Weights of a small GPT-style language model, trained from scratch on English Wikipedia.
Size: 2 heads of 128, MLP 1024 tanh GELU, vocabulary 1024, 9.08M parameters.
Architecture: LayerNorm before each block, learned positions.
Training: a variant of SOAP for these matrices, 3521 steps.
Each number is 128 + 24 x the weight over the matrix's rms, rounded and kept within 0 to 255. Layers, rows and columns count from 0. Numbers have three digits each.

# up: layer 5 MLP up, 1024x256, rms 0.0865, rows 649-748, columns 192-255
# down: layer 5 MLP down (transposed), 1024x256, rms 0.0722, rows 649-748, columns 192-255
up649:137116169121156112136131176118089140101144152182113135129163103130165152120178116149122152112108096110166148108116091142148160158145136101108137153154131110127099103142101144142112116135106139
down649:143099113134130130067101115167146156126167098119145168114166113123134154145135169149103079126138162128142135139085144102145142132125118157185096117133089118152101094158092145117104106141116111
up650:116121122131114144116105119139100138129118135107135100124130121106130140129134171131130135122129127113153149168174095157125114111072114107152147157133125119126135126157151109147128141132114133
down650:139141132116165166160118139138108177150080111127156132166101124150135078108161136138133147119116116148157131126152112112131119108113094118116154104097131116143148137069152165149116122139108132
up651:101083132139154153163083098169164097163087160088145110115129118118062142097119132131088127118084115059126127106109137116132152125124109138101136121127093086129146126123110120159135132149131120
down651:156123116126125160133096132120086156131112114163093148122128170131172095095112137114138172111161144154153147133110094121147105135137141111102145140138140116115155167154162144129123134130151078
up652:134140139113127113122128106144125130140141149146079144132144167097106128169140128134116108139164119082103124116146129137114125136102118071161114109182142134142148136144115133083123138096139103
down652:138136162069151123131139146141126123122119118139129140131137122136126162072110176148150140106161095181145136121127089118120103115129140130148115129124132168137172144114156148121118112150123127
up653:149121127121144116124102096130115143108108149138059183154106151128127125153118147168110135154098108146153126111147080169117103144111122146131156162112164134156089149113112109114108163102160166
down653:096126154104164102144122160117161122120181121084156119131115130121161126131157158125111170140115114112137102152109182118123120110156149098107125139082105109107150109126141173129131101144133119
up654:124077126138148110138163146118115146167130094152113196114142159151153073171174171097159143140096150154128128147154099098112141156117094158192103121132094159118117142140123164140134125108080166
down654:132102153122132127101155138165086098093141099125090123085127130113180120085117148124129168091121093146131126122135108150107128114117154159095091117124114155162092110113151112105195161125170163
up655:160114134170150111095109149099162138161156103130152133126129135167114104098137159121120104113106143135099110150144126124093097111135095091124070098138151096146083120132120115067082123126139158
down655:144141135145123131132105116129161099118135124177138126157133137112115124149093109084133151127119143128132149155100132112141127153107118122145147153105124132080135100188199125114129172117100097
up656:149077148163167109152124171114162121105154163129160107106143145139154123132109124125125138186085125100136102138047133167131156106133134151077106124150128119149074076081173174157082122118123098
down656:082140063117127112117143107121097151129085110116106140111089125144099117132138130089081127144133118096134102139079105135118124125164136139156129157122162130112137154121115116068119120096158136
up657:140146122143174128129129156106106075182149101144123125113132130125098109129182145178105166140096119169142124136143140175099110122110134112143137132123123128120104150137133144105103126159097130
down657:125114122161114122079120135161164128134095127156139139134105162149130125171096097110113102156122144105146088156117152151124127147156148103128141133115135140084155121099148145115103115089133133
up658:118150101100138118128116111143143132152157130116153149116080147131191125111140115142098104136111115144149122141140106118132147108099133183133137124147141160141134121116116120119096125104128131
down658:123118163149142122140121139156136111122119120165115140133121130160143131157114132128114134111154145104125134087149142152134140103125125093128124166105126116137128122157134105130142153148102157
up659:120144140100123110139129116120148094134126130123149131117138126119135151172141118133133128141102123113162136153167118162133140133110133164103160143138093164118126114117134125134120137076101106
down659:148101141147159108127116155125142130107123115140121139132124078142134109132112104136132151108117129089085111134111097081149147117131121135135121153140121112120149115109134135135145113130123113
up660:095150097140081094125138135133143123129111105135123134147104104143164130095140097123107099107118080128126133146102142139124127094159120111106143133165129092113158140072152089096164177118135121
down660:168150123101108157164127094097110126172157108083070115119134146140156089140091118147112101115127174149126158150146134140153117163162154126090120120124133148140128136138132097150107127109158144
up661:155090159138128117128162130110161145103126147111120098111155105131084089153158125146143131120078145156122077112120122108138118126142106162081129167121150106148108125161174124167124165101117151
down661:105101091124129140103121158182112116125122112135146144174122116117130149109097124164106132119159141159125114126109118139160159112124131123120111126125095121067123137147121126121165139112179127
up662:102132140096157129153119114143123125157110122146101135152108127146079142109129150135112108129122097125142113115094151098124075114155114147124104173134120174139114119139113145115164147103171068
down662:103139083134139140137146082141147151158166131161116102140136173143103148114117102115165145153138097127141100076116152136142096159130096095095134074106124108149141116133134140095153173136126098
up663:114119102125110131135082087114099174113107149101132126095108162098118152100176161088121139173130113126114133180159127089112149151117153130158103090100135134189096163110092188137148101135138157
down663:172104119100141143135122111139137109078111137142168075095149159103096138124177120130125158122077093123084135107136090126106120152139161096169106103102126142169089097103155144085156150117122155
up664:138102131143114086123106140073089117107134158159123146174119147121126108132151134133127148123127106106145120134147157115126159157131171103105149101135096141111120157171161102161105134136088148
down664:098079088114145107132158144105137121108138132084169161129149083110139103120127125120099154157132146115157089114085143129135143120113140122071093119099123113102130128115107097156171141102124148
up665:098116096148098133105133111148098111097124139101072096083100114148093086133175109119126115161095136164147095142158089153075085116078097143143154130122109123170159122150106157106140120117152116
down665:122175148119169135115107140100148116147129126151104163098125136152148159110138102140176093128100128126114147126067127057140132142116102090142108124137145099138128097144123118103151125097148137
up666:163100170125112174131144144174142111144159174146170130130103152084118117136138143161124118135109094154122124159146132112149112173115146128148176114152144163138122133126095114124108153102091114
down666:113146123147129118136145100159123130117132114074105133161105140136164124135129135091083128120116145158144082092112132113123123165103111104147137133151122103100149115129117096104102129130113135
up667:153208093136134102121095131129123128135162087133125141094135162132143105136104113122116147125135145117141134122139133117098152138144070207077151168117143111129121140169120125159123118155189115
down667:131129134120131147119100146150168123108170152099154185140114145123142120134166203151151110148138102124133095128148112113128149135077102126138159100105163072145125090121126155155126067122148135
up668:141135146159096088126155123111119188080121125109097148097124138122140158128150150147145135139111119163129149128156129087105100149173131108130095167101113115111114150122128100158118149127151121
down668:149094177104154160108130135157157146107116120104142141154145161129134160097126127132164140140108089159086131103143116174110094139123113114123115115095129163145124152135145124135118199171105084
up669:179121153156127152083128164127115115111135101120108116151117145120095165090171159141122151109151099129126107176152127116110143159171130117118156150134158122133077141109147159128146123140155128
down669:103109109130137158139111116124141126070147163109136140152147120136137153129060128113200130135143117129174124120124092170138128091146100108139145135135134104180115143103124148143159167092154138
up670:143111117089169124119103112124113161133132133138147108124104137119114133148142116156146144106132152141159176117130131149116102114111135058150121163174166103138162143151129121104145186143107135
down670:142105106155109157137141138095111170106152127137176134113149154154139097105087162113124119107150097180146080131124095136090122140150112174150106127152155144101085132134105142151186135118161142
up671:138094147132119092127141134135106141143131128129123166140130138113140124133098122118166173119159182122099094098110107110151118142077131122118118112115088095115107108141159109112150129158160090
down671:081162146162111142107119146128133136159109152097107106113138139096146121148111107161144118149122120141133104168161149107126137138085124138100100129120136115131120095121134097151113125103148142
up672:129144146132083128144135126146126132140155152082104118160159156106129101161152126150120178130149161127127122142084090121145158101163100110133144158145092130151079124157115148183114172120107127
down672:085112113091163102117122163109127151121104109124130120128130143133116085126130161130132139129126121146137137118111110147138141158121112109104150117104152124134109117148100116147139137072113131
up673:128147172120118174097117108126108158093150146143146183141121117148134097132132106128113142134119111072122121096123105131143090085131122155141123151117133135094159160140122109131095117117135160
down673:173110093129095109182178129124186137148141078124121139126143084108156145148098124108156140155147172166097157129157120098122094088122138125090151143132136122118096088096135143146113136105145139
up674:078142119116147103135173101107125140133123110127105152109148129148146115111136137140151121088096162147170073156084102141131151107116143120138155086145144090149138096124153127156130133138207102
down674:081113127109087131121169125114159138158110161137151165133099141149160106147105100137124138139128119114107162177120141137148131151120121131095107173104124119157143153095111153139130151092124087
up675:175129162122120117159094170109141150130173165127084085170164129138138128127097133121121151107128153140117159123114095116130112103149105156125134167106114132151133150055126134154132116079141104
down675:110138111089079163116138123106090114112092145155077130124048157116147114131077095131096107115164144160119123127143126172167183180101118084102155160138108160149104157127157140099094129123087108
up676:117171146099090197185104141128118171128138153089108136116147127102129102114150136109112096110156101138112173140160151111156146144150108146136158134191124091149101139111135115123143156135126101
down676:113155173105102117094106097152107153111117135196102138127170139154156134130136158103085139137117164152127157115119122117070117160180096093110110125158117154114127113111106151119115141142138155
up677:137146138152169134151103159125171102146116146121119102113146121146148153141136108120113120135116136149112130170144168140145129153129118156186103073127128153117100117103128111140122117117085131
down677:121122171145152157107119145145142149108112104113125107119160134110142104101133098142148145123078108125188092084161135170135117080108143139124120138155152155077152112088143127107150137124114125
up678:182076153136141102114102121113072155134139123116161176132129112170159125130130094183148168132144137131063160104127121152145100093178102133114100158086172112150132137127136131133109137170097141
down678:091151134166104114139137086108104104110148073108128164150139144082131133190125117131152102125161102126136133111168126167133119151151152153147134110140120106118148133129138138155116152157128136
up679:117139166145120147139134120108094096068139134159109114119099120150194123156114176101093140075155118126145127143183097140136160116111153133106066091154155121110123110128160154121110140174131135
down679:116108133127136150133127100111108135117157120147136103132130152147107119115134172134087120142144069159141138134127131123134130154146127143141124128156139172147129106120113113115080121106144139
up680:073130093147122118147071125153163130103123136178144127153134134135112125123097131140100104130132176150145123104117092130125118172095118182119153123084112117118145157119093109155143159164122152
down680:204120151167178138151142165144148129155143130120099108115106146138088112159116174128162117104122109106147123148147082142104129143134159101156146126172086107086152095087151105127138095136176133
up681:076139115125131120189097148135128163170138156128116117144162099082134089131123116137141140117105118125039195097167159158160116099092114157100131142096124124107124164145122164078108155151117135
down681:148130141117076126152153117154151157114090120163100149118121121108147147143108179141101103114117214104150125140097149117149159155163112128053117141113154145161144110154115115126076155147116150
up682:142131139129150134126153108110117138144105129139104122171144220109158118125152125092127130166125124076135160143160067193118101163139100113117132101105111118138141124114152135111142125126172154
down682:147128117089126176147110108131177098123104080112110128154082102077152161181152155150101163118119137141071098153093135180112098131142135107133098088104140103155137137067109128115127086128128094
up683:104102132129121132141155111148131170162150102115114162098166107141103106175125096147082150131123133109133136167142107115148117160092116079131109163102109121128129125171135079104132115093114152
down683:118118142160145130151114131128145164136076147074140096124128100112144146168146124128140121131150129118155137112132162150148139105127118156082123153144101136098100159092138080143090109127113154
up684:113164119130143122150109097128050121101151139154128132124162129128123124118119168149070132124130112141115090152123093115120130132103090127133104160094145147059123121161151118160156129126148118
down684:147127156097146100126138161098127152142161077115111140155093119135158171134183135145160123086131158118107122154107099129113118131136149154116086118120099118152116112156126124112133138112078170
up685:160119153135128144155154104104102146131167129115127104128153119140152163155133127151126134130109088153146076137145130128136150092127102102136135128178156131142120114147100102113122163113134116
down685:103094142137157141090113154131107148126124122129139104133132155160124127130142061095115131106061129145123129143114119092109111078132148101104121145103157111153156132109138146171131157123114152
up686:125121190089144103123117129124175129092176079124143117153156181143095140158139142079092103129186117129166147098141132107132118155076170158174123148162119125130088101082157128102151154133137188
down686:118116131137161083099156125109115145161146163103176107093115117108135135154154092163093105145164124110114124122168149124123157203132129135097157109114162146148099136120131151113163140110094100
up687:160138157040148119138099142119154117154154110154126140110142118114145139179128155137104158098124133086155118137132164136166120100130114148122142133127124137103092114099148124127113145084151147
down687:129121124122152130158175117157129124150167135111125176133146143144108168152143067079156146134087144126131102156137146150165139140114120106130162162134116115116103143126149171148147115132108152
up688:137154159153125158147128135133143140105161120119112139119115161120125109186101121125098108124119117144155132133096118116105140147113171103100098146155100158153147067119104135093123112112136141
down688:104145152126133082144121123140125111127097082127115131123127104098113111135111111128164107158157134097078146156140142119139129147119128168137134174119108139119080096119144135131108127092149144
up689:144164117155194131167120158147121125100160118127164140142092142145108099129156140110109145123166132117103130128096119106112123146096126134126127136178171115063123126138158128116156140169127134
down689:147109113113137122144128155113115141158135139148138109116111101126127125102141113146159098105154153093134166117157111141152113144132099084159114120128152130133177138111180174129137123129092125
up690:123113114093117178147111100116129133121146149089137142097143128111181109139094121148099142141089093112113114110142088122116136101117098098158139151126125098149123114164156168114080125125138128
down690:126135125160125110144100150146082107132134142171126171148127141123119142125130183153106078142139127104158115109143140106119075145136169144145093120101127118114120158133109162106126145159161105
up691:116106150137172152120151116116158098135096125121111133128154156121147135112107151146152159103137141136123114132142105132168146124137113151142154152141102139129174152142099137129118106116149133
down691:111101155108126132095129122060106139144133096088137132147150129150137135170116102143135106136133148156142122138096143115116119136139156143089133162092108120163112151139109099115141118159140166
up692:130158147128134138158145141116158177108114150159128101146122169121147148169123138124145159171092146134118128153157112136144133133153165133165112130097122133144145131148149113159135105101073100
down692:139117088181152133125141120101122131117130101118117095085139125109118092127115115123120141117124089097161142137093097117112137117127108109170112123145147115163132127113123095126128091124165151
up693:105111134115153131146151128134126093133098161147141094141127143105118103115138154152128109158104146123151108136151118102122141132146112155149133164108106138114146121114156163125113129081124110
down693:104136077120096110133132107138134124145120117162076135168144127124124112125085127124102158081158138172111104122165124119143100128091140095083109156071094127099136119129155118127173115104098110
up694:104143157181098153130155132114110189107162114137177140164099121111124142135104138131144165099099134152161133107111151161133158161163115155140118145151132123113130116153133131101092117096109121
down694:132148123160122076110154120115081080136133138136090165149115134125063137123102112160081067145094118105148058167123157113136153096108112117143102128139133112111085149078157141147141174122129139
up695:135111146154093118118146124122146101135146150098145141139133163114140152139074080099101087124082158120145109189190122157110116129107163112140172094096109173136115130086188102149165133172079129
down695:090134089136124147089146076112145141135178122105104146149136112124131106138156191139140116115110143085102101158196111107134160068064156133168125109115149155145164115128173127131108158181128144
up696:119144095076146169134119120181080149150138107097127127110125131135146129136131122139154094120154113164137151161131141121124151131116148118169124115160126147129135148132134127114161100141127128
down696:137151099150162130107119164124110178096104128124122152089125128133122185127134090120167123127103109118108102155126122103116161106129115110081178087086139124131175135140124135134164172130111167
up697:146103136087142112140101117147150139122122137111118116134097074140133147189120135132148140165103132097164123137109136072110197106130096138134109155131083073141125149149140105116144106139096179
down697:141124134135148122133129153118122129164174113130106135103093151135099143078186146145100102168112121102142149132126148079111098146115125133155138108135122087126088126166112128160152160094114179
up698:119101182120128135158113102142133148076100144064149125117128159130102153148098136117140137162103144113099171136117136127109066112186132129095131109117168155130120109117146128121119106096121128
down698:112169128154111151083167127134164081089119119116098135136102127122141118186131129058124140088091114161114157113128129140154105120153127147101120109165136144101109128119118154076138144137141057
up699:133117111131154139137149139130101076116136125117110167125142104115106137097118117182085100128117140176110108135191120117094156108150087119126141167129140146112149162141156148187115138059111134
down699:108144126104162127100134146116158112161126092080144135118137148125145125115168145123130107100105164106154175108125151108107106182112125155101127108139154104110085161109068131120122120113120123
up700:095125129167136128144100120105154160149140133116129130160149119108107147069156111141101158121114126126147179134141110119147131159088116128150143137107101159121116172126141073116138120134131095
down700:111124129186149089136121126136106112096102128150105100137152121089133123111107155151170146167114127092110156129146180130119114150148112152121134094114074123116155147142155110163171135146133094
up701:137070102126169095097132111110135162159099122132093157158141118108073146127078128099132193085150112144103091121129128174132070179125123130147118146144121141127127143134131143082134130108096142
down701:125116130073099146101089145085106156116134143210151164110147119071116160135106171140189162133144122127118141118129131122116100118093140141131093110109154148140139119141153132112095142115165133
up702:120105120129114153131165163131120113097136131128109139115105182093105107100147121149116176112156101149115168161121158127114134100092132123137097157149138132119109159144108106146149102172127130
down702:151163062169159104095149141117104110190139113120117103130098096199116118128124174134144110139101127120154098132188102165157129116149077158142165105138112139154155183123118156154127156171114145
up703:130187144138112139150192132129147138132165109091103146102093077150166137130165117123141138111084160133105116158125108144155093136128141073134153104127118114152163122122113153115137112117121082
down703:117157083131119153109094128124172126133115157153176105115100168122161111164123097134136181152134126098132056108120110135148121084129119137101130129128071124133146145102136095112115146123167141
up704:113138110143124092189130132107117115126130137137118132148133151180127148158126150142166135122135114158143102138132099105135099119165134122155146139130110140160124136122155133121125134129093132
down704:119110122120121161114128067177163141123132118124089139067107098139110173163136121140184067140115171148131113098094114153134157120180121149133136133135151100122139114111103147107121182133115082
up705:145160066165145127191128128118148132157117131128123141156128138077128103100102187132197186096118082137128143125088130117132111157153137088142149149102117127105107183135181154175132118111198155
down705:125158094113100095130160127167151136126093143139188110152155122165119139079123179076148121128116157096141121121154147122115136130137129145138135061095103110115162186129129142140132097121150172
up706:130113108083127140114128126102106133134115158116115162127139145144123111117118149074129130138079127115158101119141168105088172147165088137166105148146111151128139141149156117112088133112095153
down706:151160149094114129123108131140114143165110079156089131108126145121148106138104085089156122134135157170136072163122140116143118124103106076151116149138127139126101143101121134126124119115149101
up707:124164116166164097121118124119140120088125149127131093081117093159140127179144112135142168133112110080186122153139147135148141120126145076154181122123151112117130106137143148099119095121171089
down707:128110090132136121101106163132100117140140109084124146118138128138162136121103095124140138180173126144146085095106173126149137162110179168108118123116153115143144147108135108145112122122158163
up708:157157146149172149111146086094095150143105138146115141158126126139142151130107130155137112113109129130143121138146128159127111167165150135176125142111110136096128124118084155159162099115171140
down708:128143119108108153111164105120104125163125143161152091118113120142133137116131115115165132103090117184095104148130098140126136123139121135123135117132105125137185152137141145141121100130154113
up709:123147093142129154123132155092075146090160127142118111130135166153122127139142144121123125086130121135122132141130125118116163109107108134153145140107152153115160115111141149134118112101133160
down709:131119135150163123117150097130172123143154143084154139100105078153109163131126151126127163168098130152069101158101139093145117114129137133131138107165125151116119101093090131177118118141082077
up710:135103163189102112120076139107117107125103103113113145123160122124140146144105157122142148057119135117117123136145107128147144104134120140152135095137141163161133126140128137134109137123160173
down710:126166125116125136150144121153150141129130105078138110125095121157125123128161165126113137163151129139140162125147150114123133149119150122097142144097119130163086089136114156159126094140127147
up711:117125137110104087137125128085095129122131108084120124153083142120107166131085160139137142195131132099107101137113134128125101136171168152157168102104126089104156145110152153108126118103123104
down711:132122086157114153147100138121139102144153120114129113080140102111139115123129154114117106152082092129168105089100098118136107141180156105123096117119130165104139112155149055153173127111095126
up712:104136150107113166156144128136180119119117120143123124131161129151153103107120151109100147071141090131130100165129185105158159159150154092125157144133112129116177132137134173096172136120159128
down712:142142124166170115091115114116122108129161166122165107093143109134135145144136121162154095156147166134147158106122100167081116154118095119102127129120109149153101177128109083141127117155094137
up713:167100128126161122099120129104140144116111103128155130139124128123113105124116152148121111109135079154139147186114131097124120106163138136143153123165177089134090106171111102115150081145078144
down713:130147141133133142124074144119118150092150161113125087158112103141120158157176161112095134169147146120123093133129139113119124140114114093124161114113131139154126119111146130166152146143140153
up714:112120119124152100128103147129146157107132164112167149137089111131181161125166140099137155084130134093120162126165117138145114128118140179144115115192116142145110100163147152155102124108129115
down714:104155100106115133141120117099123151127124154065166114124147141137115141156114140118103151110137118147146112098152136133121143157132107147132102156101124085119129156137126157128118111137104117
up715:152154165133131094122121148138110101089174178133161162132135146138121155112140118084094112109101118070131178146134118122140117159168150152105150125126126167120141126131127158142114152115147136
down715:141139136138126108096117129128092138126152173112142132162117137156182128117111128128130159131133148111082133117110142137119112113155111128128104128150133130089163137085142098093153125130165158
up716:147100154147112136116158157151171132128169125135123193123133122087116150148176151148120114174133128160154111129151108109139129091138146147168109175122144126166126095121118145128159123164084097
down716:147133095175133134139144119154159137113126106120175102123102143136114125118131116155144134116112161113126130123122148093163069113103146097109122143156138123133133103155086168156116159128166173
up717:099137119173121097117087097115122130092170150111126123113156129131106126149154135133157133122118102135115127175113136112167104122124152110159125117120144109078137133116118123130126124145126189
down717:141142125114170125134153121140104136131129095136142106114131121137134141126118129105116164146125144099145118112129108136102129105146158147133136130119109136095091127081101101170143136151112159
up718:094084177165124205136101133144142114128183158054092189144107171159117121141144101132126119106121131161101139117140112133096106135121135093104120107121151089135128138130131127148103117101135154
down718:150105120140156122120146124097138091107130137138143124130101163134091098134146150153153145127137103133134147179131120084085108115106119103102144142133137156196151080120089140106124133153150131
up719:121135139111130110112119133101157116179121121120128116134097140128146180117140128179110131118128152138165157098142082115151130144080105103156136116142150124164163140140157117098110129123107132
down719:130106138149140125139111126172143171121141140127119131128101127106132127137131150074112117130134101132113132157138138120083147149156140147114122134133155163173105076104128185123115107111154134
up720:158139115142131154082181172133111138112165157145120138137125149135144142114158177161133127125144153107118120130143144130148107116127098102148136100143145072124109086128092163100123160118156170
down720:122139112162138177140131084095176134170119112166123170110169133140110151097126150140111132193122096130104102126149143130142184135115118132114174137135116120124128100099189083189160160154101121
up721:113090117144161163121078115154124157078096177110145090192091137155079112108149106150131100123130108115134158154172146173163132093137137135152149067138111126143164109136180160125127132094118177
down721:128129136081162109093141121151153125100120131133136132149151112169154152158150160109088095120109166099147141125129149132161140083153109135098133096145143186181154142120140122157100084149119151
up722:125141130130125120144103159153098140141123085140123140137156145122148083120121158144085095168140126107155128122164156160113076137139111166097097140131136159128136149125119167113129126112148108
down722:113156161110090126151157125122154115102123130103092151164134128120107183150112128119110126114120140144116134118188111154145104175124125137151144107139103164182122110125141078161134182121116109
up723:163121102141150163108097102146160089086123148160148152133117141122155154134157122193154136165166126141131106141113139120110121185153161146116131129105123144095113110091112103102158135141125171
down723:164108105147130111152101147137101120103137183115096093124132135153084118093142118135119090117146118122112179110144109117129121083138149145153131169149123135168135121099087132132123146115147161
up724:107131136123135106126142139160130127175150135136138115165147167120145124138101112136090126143123113108147186105122141116138100115109112127114131136131135088161135116130105156091161123105134092
down724:109119090152165100133130147118104112133128137149137092135175122106129113097121096096114106132130124171130130093154124099134128133086144153153153173082124174136140156106123095125094126130106150
up725:124157099115138133117143129131120111099128140180134144146108159143158090136087102093125096131143134116097133125147100159145116161093115098136123128196096126085156159204168152085110135158126129
down725:158161122158117134132124138113122171117183101148069155126135128139102179161128156119146093131166149115137086119151081081106143152108122140161146106123151080065186127144099116138128171170145111
up726:080095102171155135140140140142114158153092151069154121126148135116170143080146155131140131153086124129119114151121159092145138102164137162128118139128136113088125130139143171156092107153156146
down726:105139148187181126064100110063121097147183146115141153121133100131117127120078118080114165072137161116172073122159117098170129089112127122109132134128150147076139100083176155157112136156131126
up727:117106115128147134109160164121096124121081122116114103190112126126140110143142131086152141132114142144042114100175145154096090159155119128144129122167106140147145100153162085109124153113123104
down727:178088125093104142155128087081105102151161118167141103112105123158100074075145154128137085162110120143105157122164080105128104101125155142082122164169158087184176121131138111100138139127101098
up728:114101114107151160147119131176145116081144124160139138149101126163109095156146139099168154131128115123115122119075158128115079160122107186147208179128103094135145109096142124145160123148143121
down728:117125088103112116147118112109149154123099154104119076159148118126092142118118064155107128140107112143155168155129125132129159136134147140099114133101150134140111144160113150144146144124142102
up729:118118110146133118149125117135130137125171126119087155152149175117161124083115173104077136105135091139126125120141143139141129134108175148184088128148102136108073172093090162140119103133141116
down729:145125129187119137146125153088135135140151128117143124129068121133133121124165133197110147126144102119144123118123104152101155098124117101171143126115163133158143122187086050144098125124156120
up730:138117131119111150172126152164102126123133166130139131135119121118163129116113171122133117109127104159139141162118137140170132110138133143159122095165138176100135124179151102113113162113092153
down730:184139097138139105138135123094113123143141126169093123126157127112116173128120070123114144145138103132108151120131118136124113135112114115129109148127141165157132088118139137154120092122103099
up731:118160132133107137097102120061113180178096134125135117085121130135096138151102099110099185117151113116103085121176131137152084116127088128148153112142155116154143118137158116109161108129114096
down731:141134098108118100169100106130136130146155153120115141103149171158105124155107111105145093152131148119086139126119138115139151095129123129132156133146061091156138136098118106138158126100104135
up732:136135138112143130091138150145159137156138136094125116156124164148135114122139163081100118142142120142104109081152131117164134108138155085167100129128096113128144133109148120120123161122104125
down732:118129122130158116125136122129123136142158169136116145107152159136122100171145125165178138072153115130141118122092127104118140134142123105177156100148113146139123151133130134106089117117121091
up733:062154122103102104143134120180096124129136153129151148134138132121137118141112115119089125119168093149130143128128165155076133138105119167166119081185131138142104144166127125130133111103102072
down733:133150105095172133124154138119154119161132136080153142151081170116122129089136119122143115153109151116116158076160133110154133147120157120126134157104121085151125099107120178122128121145152139
up734:102134133135166116156145140084130115115130156111129051155138149138118126130150150149118113117134126118115158129178137104151140106147108162170140140164156123147083111141138127147095113148118154
down734:112127122097120128156145138116151139119105153108112112152128083074145136143082126138124162151173138133188161114174144112097103113152103142100192132117127107077103097104139157158098092106123165
up735:157165127121145117149142168140165123144137115115121129095101137140090129164122127113167152111110129149113134131155123146140134149152158126110129104161127111127117094067100141134140168119087094
down735:132125114138097136109180108088111118114142102136134142154139147147114120100123122132162118151136106183136137160083135138085130117073141116140126106127127129113103131151143131129160122106140138
up736:148153112156154113152134159107124128110146159104100129103086134128101126115151131125121142097136143156112146151155125089166074124129131132072147168081118122154140141123153115157127140153130157
down736:120150149127123220136127080137128154123153102125123109118149108132118162123104154137110154109121156112156162145157099125161090151145136152179183131129097150142107124097145142094098148127116142
up737:092082125089154141128124094121136109139186105169086151114110122181174153085139137120130161112143154132090091174116158132117135154133164093113124119121158144135113128160135133135151147121154126
down737:142106142102104147122138165121133140083099148155099109155130142127093148143106129108118107164114158096119173164147137127127118120103108119098123164096141122104115142133133163150142168114111133
up738:109112113114160086174143106131104122073127151122166100151127153134136120117149136132148108102163094138125132129156113122150124138122149129152124144173151152129129175164134138123146126077133122
down738:168096076152122127125117114106119147118145124136148126141147130147133116171110155125124153114137141158150089090160123122103144140068148167113125146108155098104122111134161123136137141151123103
up739:151122118116147122132149175137125130099116168137121091123112079085118114138129167125132178110089123113151155172162121126175097103111074149149103152159122127130096158128116140129132130189043139
down739:125119192108172122125165130100165125119145125118119133106129114105137148135135164154202121092156171125114156106141130121144086165139153136083130107166149129116137181136149133140127140111167153
up740:155100133127122104147077088105183118110106136124222140113155167143111132108145101142142126102166151106104093146128132108085112125151138138134105086149162120116098117111180147125135137092106151
down740:145167155100121126140146133134196157133126122140109151124117151148115105117142156114123154142123121134133157157165121089122113137146116118163171179138142108155174085162158090120127086122138085
up741:122125145084101126122119187145148098110134111112115163134120107112138153139118179181123129161110093116131080096136109106140090105159128166134115131132163156183127130056156123113185170126118136
down741:125116122072117139138141142110133151137083122126121153168112112163085098136095150089115140105087126132111106122143118081130181120158093157088133093124122153129165117141164142125113141129139136
up742:155116123138118144163124094113131144129141131124091120090114101114145160179114130095137134106102148127119096130102144094138138110158142139131164135136136096146116103132133160096131135140136140
down742:122105086126177127106107107136088138093154126144128139152151101109113087115124131149123141152152154160136115140154119188111111125151146168173101094125137160125136165091122116148125117097161126
up743:147146152134117107082141119139175112125138120087116144147163066120131157148134125115123112099102120140160151106066085186152167107172122144141129149152115142133099147158124121100187092160134095
down743:116093086129126138168123134123123108121124145130147143104126120111132133123145142136084128128149097150163123152118128127129123177118154138127138076134151172121085142103122169138127105153123133
up744:135148122086120111099101115069093138093087139131160125119135093138102147118134143160147139127120131127122138123110159139110141108095152160136122131170099118140124128161136149105119169083122103
down744:086172119079137139136099132169124107152086138140171151137143122133073133164085100141118151143098096142125122154118128080091104107141151175098141176124139140165094161094078149143130141141081118
up745:109124073138129112139138135123062138126161144130111170135138151131088134099102130144169141085121098142128151128113135127114150152119131112154131129120128127136133132139099087154087158136144133
down745:142145151105101138135096136130131122121122120148060111115130145171142131109087092120117077091098114130161139098086158154147103088183122101138152170106192113142106129166090135118141113163113121
up746:102149151188128132160131137132105134130150135158162102113119102127144106100161116145129117105110143120120133142133103117151093123151131148111114165132124098119095130117145122123125170121142121
down746:134149118159108141121159152139125118158127115134171116110178150149106148144130125156166170150106145156142099155092149151141106149120118131135127186103151141120159116130141160107097125128115169
up747:157124157139093098119115133146102156104138143148137143144110145076107150130133165128168146082127093139132147165092120128144095130135141152098107163173136139126155146104100155152139176184129152
down747:151121122091128167115137159141167166073130116133148086145143090095138168161119143120128106108065135171144151149128129136121142131126129137128130100152146127131100135141119154143124084133159126
up748:110137127119151120164150127110110094169119111130099132125100164122131123118149120126166106075143128176120144175130091142135098117131118119156163098115094099156159128159066121111144135113122140
down748:151165120163093114138118158156117118160085123151122123151157135133107153123138080109133159091118118131097107123134071121087110169097138124113115099144166118126095155151153112127104116133126149